{"num_hidden_layers": 13, "hidden_size": 64, "num_attention_heads": 2, "num_key_value_heads": 1, "head_dim": 32, "intermediate_size": 256, "vocab_size": 2048, "hidden_act": "squared_relu", "norm": "layernorm", "norm_place": "pre", "norm_eps": 1e-05, "positions": "rope", "rope_theta": 73800.0, "rope_fraction": 0.5, "qk_norm": false, "attn_scale": 0.177, "bias": "none", "tie_word_embeddings": false, "parallel_block": false, "init": "uniform", "init_std_qkv": 0.0687, "init_std_o": 0.0, "init_std_up": 0.0687, "init_std_down": 0.0, "optimizer": "adamw", "learning_rate": 0.00484, "beta1": 0.95, "beta2": 0.95, "weight_decay": 0.049, "lr_head": 0.0086, "max_grad_norm": 0.5, "warmup_steps": 220, "schedule": "wsd", "decay_fraction": 1.0, "decay_shape": "pow", "final_lr_fraction": 0.1, "batch_tokens": [16384, 32768, 49152], "max_seq_len": 128, "doc_mask": true, "train_tokens": 116900000, "max_steps": 3839, "dataset": "wikipedia_en"}
Each number is 128 + 24 x the weight over its row's rms, rounded and kept within 0 to 255. Layers, rows and columns count from 0. Numbers have three digits each. The size before them is the row's rms in percent of the matrix's.

# layer 8 MLP up, 256x64, rms 0.191, rows 205-255, columns 0-63
118:147162139152082112124132159150126141122078130097115112149102104115106147098111102087118132174129138103080111168120157131113116128174131148120114119112147140123184106148121111148089123101162148
084:111139120112139105178135108122114096104146126162120127146141103107149164109131103123124173073121163144153152130090123121123104160162114135146093112139092151183105131141109153091105128114099160
058:178085125116135153170133134145122104111123113121086128150160116108145169137145106078150158152134107103114118123115137166120138131164115122194143120122155178143161119098115134120085138143133128
092:137100170092142196166130113140125095118114084103123131138157182146160146124158111140100131140124158160092090137098122159152090136103123121116132141132130135130139137120105103085141120127139159
105:140125114103128130138176103141098128130155113163121094112151099108158159142141105127108143103149144140145091097079111128102102138127140136125150129173136187187139127132115117144083094150147111
116:131124115106124127149133144196130092101079134153112105152130106119160137127149123136122140133143165133082129164087143133138107117150112132160109105132130113148136089110060137115125123077168128
093:162104118117138115121116116163121115148095098140063145149084135128143136120163105118140122187112108075120163150135154102137141108172132142114139112077143166140134138103111136120101156144128116
095:124161155126119096143129111181134086104127087128099106175145117131181136176122156138089136150144148114125137107127116149132134139176108123154101115128117173111127144097111094116119123092140092
096:133090117125128127141126140192091121074134145129109119171161092085107143123103130139136111159140147121118112128145118130149103151152108101160107164126124126158178070126142114165111108131142133
104:176131113105116118114126101133126119128123132121128114135139152137136124134125134133199107156137154082126116157106127144108057146182122089132143141112141129124107081132119075145131173107114100
099:191100133142141176106185147137101098129143124098126117153136103151119117132131087100123095167145166109113114132164103121123096163165127116122125102065116134117107130113145129126117143103135126
079:122136143131093109110198140116116115101163145138082152111106120131106116172146121116099100135124135089172146123129104110129145114134136141134163084123133149114125126121135132089112183135118067
098:180094124136112162143115102206152084129134138101135143130152130140149142151149121116126112167120111096090128096108114099122131132150135145125121134182174129098141130111140129102100093144153133
095:167093129118165142178143151130097123123106133124094116123109154112115152111126141074118130120121154114148147137131151125105148134139090162130114116096164154158110056148151169122090115109118137
084:151164103134103117118132160143101086129122144116096177141116110102103144135114103138163153137120135108151137082133086155130150160138117112148086086140128132179147121132115100084132110179134129
109:140131105102136161203140122136141056140136123138140076152138117127125135117127100118133137118111162085135080111138152122115122116147150112136163098181084146135127114113136136101135153128105123
113:125135190135156137129127101098171105110129112061138122118093102106121111137135100131166149176137147116081105138113113138114112171151092162153120155126137165112133115143142112099134142112140113
099:162146137125145159166164152165132103112099172133113166132118131120160135130098116139111138137141116147116099161101112121119173150128094114123148063100160129141126087099109090149112113135107097
089:162096123091135101125162109151097144127149076097146100134141134148174141120122118086119160144137090088147155145108159125139121153120151099133127096153150126123132116138128074080122137155096120
101:114081148133110168133160093138156117082136123080131148140124162146093156086128100111196111130130132141144101136117157130119104149144133119157150129126152101133180114130090139136124152100132116
113:168108115121087151116209150124155072125147123124125106131106107126152121133142136145134128110110126160149107119117113138081164120144138109137116126126131156132117136066090092139111177136131140
047:178139137114115131179170088134130130085134136105100129149140132131130176137173104116140159139137119110136122121080148166120146140149123120158151114110133187141156127102122116121100165118114086
104:122076099138146131132152131116166134160134152104118158136128104088113117175133093098149126144164123098138158126103172148117140158136092087146129091145124127091168151139128105147122106086149132
102:143147115129122156148132120150135152117108112135076102155132116175120153117136137111160172125147128121118136172111183107114161133108130081159099117178109143091108098085108127128110096107129111
107:136089109094123189137148146131143119085133123134119064143115160131107148136117125134150163128143170116119138099111108109135109140120088145134130105105156142131130127119152159152092197094148120
054:155109138102125129173154104131154119107133097105093124158151109111119185155157088113142144157151131105098114125125152124106123116157126092179137137136134164137158116087119130100079162117150121
094:088132131119161142158152139128087147136099090080104151148121056131166122110164140140147147137167155120122129155117119133101117120170129163147141121140136153104152109148164109129125123102100154
095:137144126102094146128145143103140126128114134100098168109137111137159142117153131082131152100154145129093105123071107154128105105152089100144163107172157116159159109154136178133111093128135109
093:151151159076105135162130143133109125130132135119131135200091127104131167139105116084173135093123139090119157097159159153123112111144087118111121138149110145105122123107125107140097120087138141
113:129126153113100165171133171116105115113123118144126071118125088110148121135126098137149139104148148139094073128142119138089096140127112070143148161127105126124161098093103144148132163135158138
095:114067097117162152161146069160142132110106135146105097121143150170119111115129116101135168120166154115122132138149132119110108136135111096127187093138088167142146114129134126122122151162140125
122:121112132117124183150162154141113090100108152122103138158128123108137152129148113086136130120131155115058148141135152132115126171103087092157100099137107127145148108082159144144112135100147144
103:139120146147160173134122114159080068115093115110145103148155100153108163130167122128114137144138117072122160152123113141099098154162134112152099130120110117123152122155154088108098149120137128
109:164082080126097188114160129158122136109111158134117125144120135161125152138165116141115186098121143121141127097125112126118140100162088148135106089142126144116133132095137097116111130115162084
095:121107126109160095157159134125120119120125083109104117168151111126174121123115099113120162098144123125164140161127126098111107151134146134120134084135124156147146093158117119180076149105119184
122:123088097127130114152119126148111114120156125133121148143121099144158173104125086103200216155126095152122138108103137105113123122158132137126157119164122142161124105126120145148114143118113128
110:128155090134112148136161075185122136137092154059111131117121156116110150123121092084155153175137136115159122135141138152146125126155116121127136126104125152132153105140124137104151156090105098
099:163199120125149125162121133111107106116112087088122133138112139101151167117138138113090170104166140151131099173128158130114121104142130070125133138120113178094140123124127115111112159129130122
104:144123106129095141130146131173166134129125144114099175113141132124084134148178130113140120146151131100136088094147149154133098123118082087120171126117159141155131117096073086141125143148112137
102:131121115117135144180116123164112122113163079113128127143132136106152128173160122080129148144149130096116117130101118107161097166138099122152111088106170137111166100133145122102099136122093080
111:156099104107156147128126139143123116112104115104111149144172122105123140137144128127104119104170126104130162122073110115135109128163146098176151119163120187137142089114092128112132115101155183
112:111098115139096188174130065140139143150130143117099099136126115147109137139130144113141108161134147110123115125132130129153114129171130146151129131120181132119120109067123114116090151074158103
110:125126123121123110159153119133094093103142105110144131140123134156151135126123096118125194180130103111155104162162145171122111149121108142102114107133149138111084138118120087113119167127185166
068:153119123090104150133167103143138104102108132130105126162128108117179148140139066144165144157148122118108103124131140160110099137159129113168157128113123197125142112091112130102094153115141131
131:165117124116171115151115120145110114137108127091084124151168115113135120139104067151127154178166147112148151132118169111109124139124085089170143155116125140135116140135113086108133156132091142
110:133106097138110096176140131103130133108114115126112142185129101107155127140089117131146150124166135098134153134126165128075164144139088155136130148189105148115170128115135138112102100121095142
098:146134136137131142132138110129161156135107128106120100104147100090131169141142102088136132113161124078101146151164182095155089116143094153140130118100137150084170110135109133172120155119112142
092:148122141148117095121109120103112088127127112089130101175152144133197125140189100114134145093131126122134135114111091138125104119168102139134136146122138168180138141126153146103096088115133141
046:132098144139110134154148114122144121123105119084090141194135119096149141112166097103160164127121144097111098138112123149109124153142102087143149098161140158153168100101131122130080142126155138
107:172098145127169119123127105113097118118130134144091108117153167163091128154133139121138158132203123090117105139126145123101080119153174150141136124129152145116100112148152087112103139128152113
107:147091158171147143125146106181117126081143118097110127147163098120149117123125128171114117133129166135130127164058124117115138123168111097148101139109132131125110085124126112133091150094152139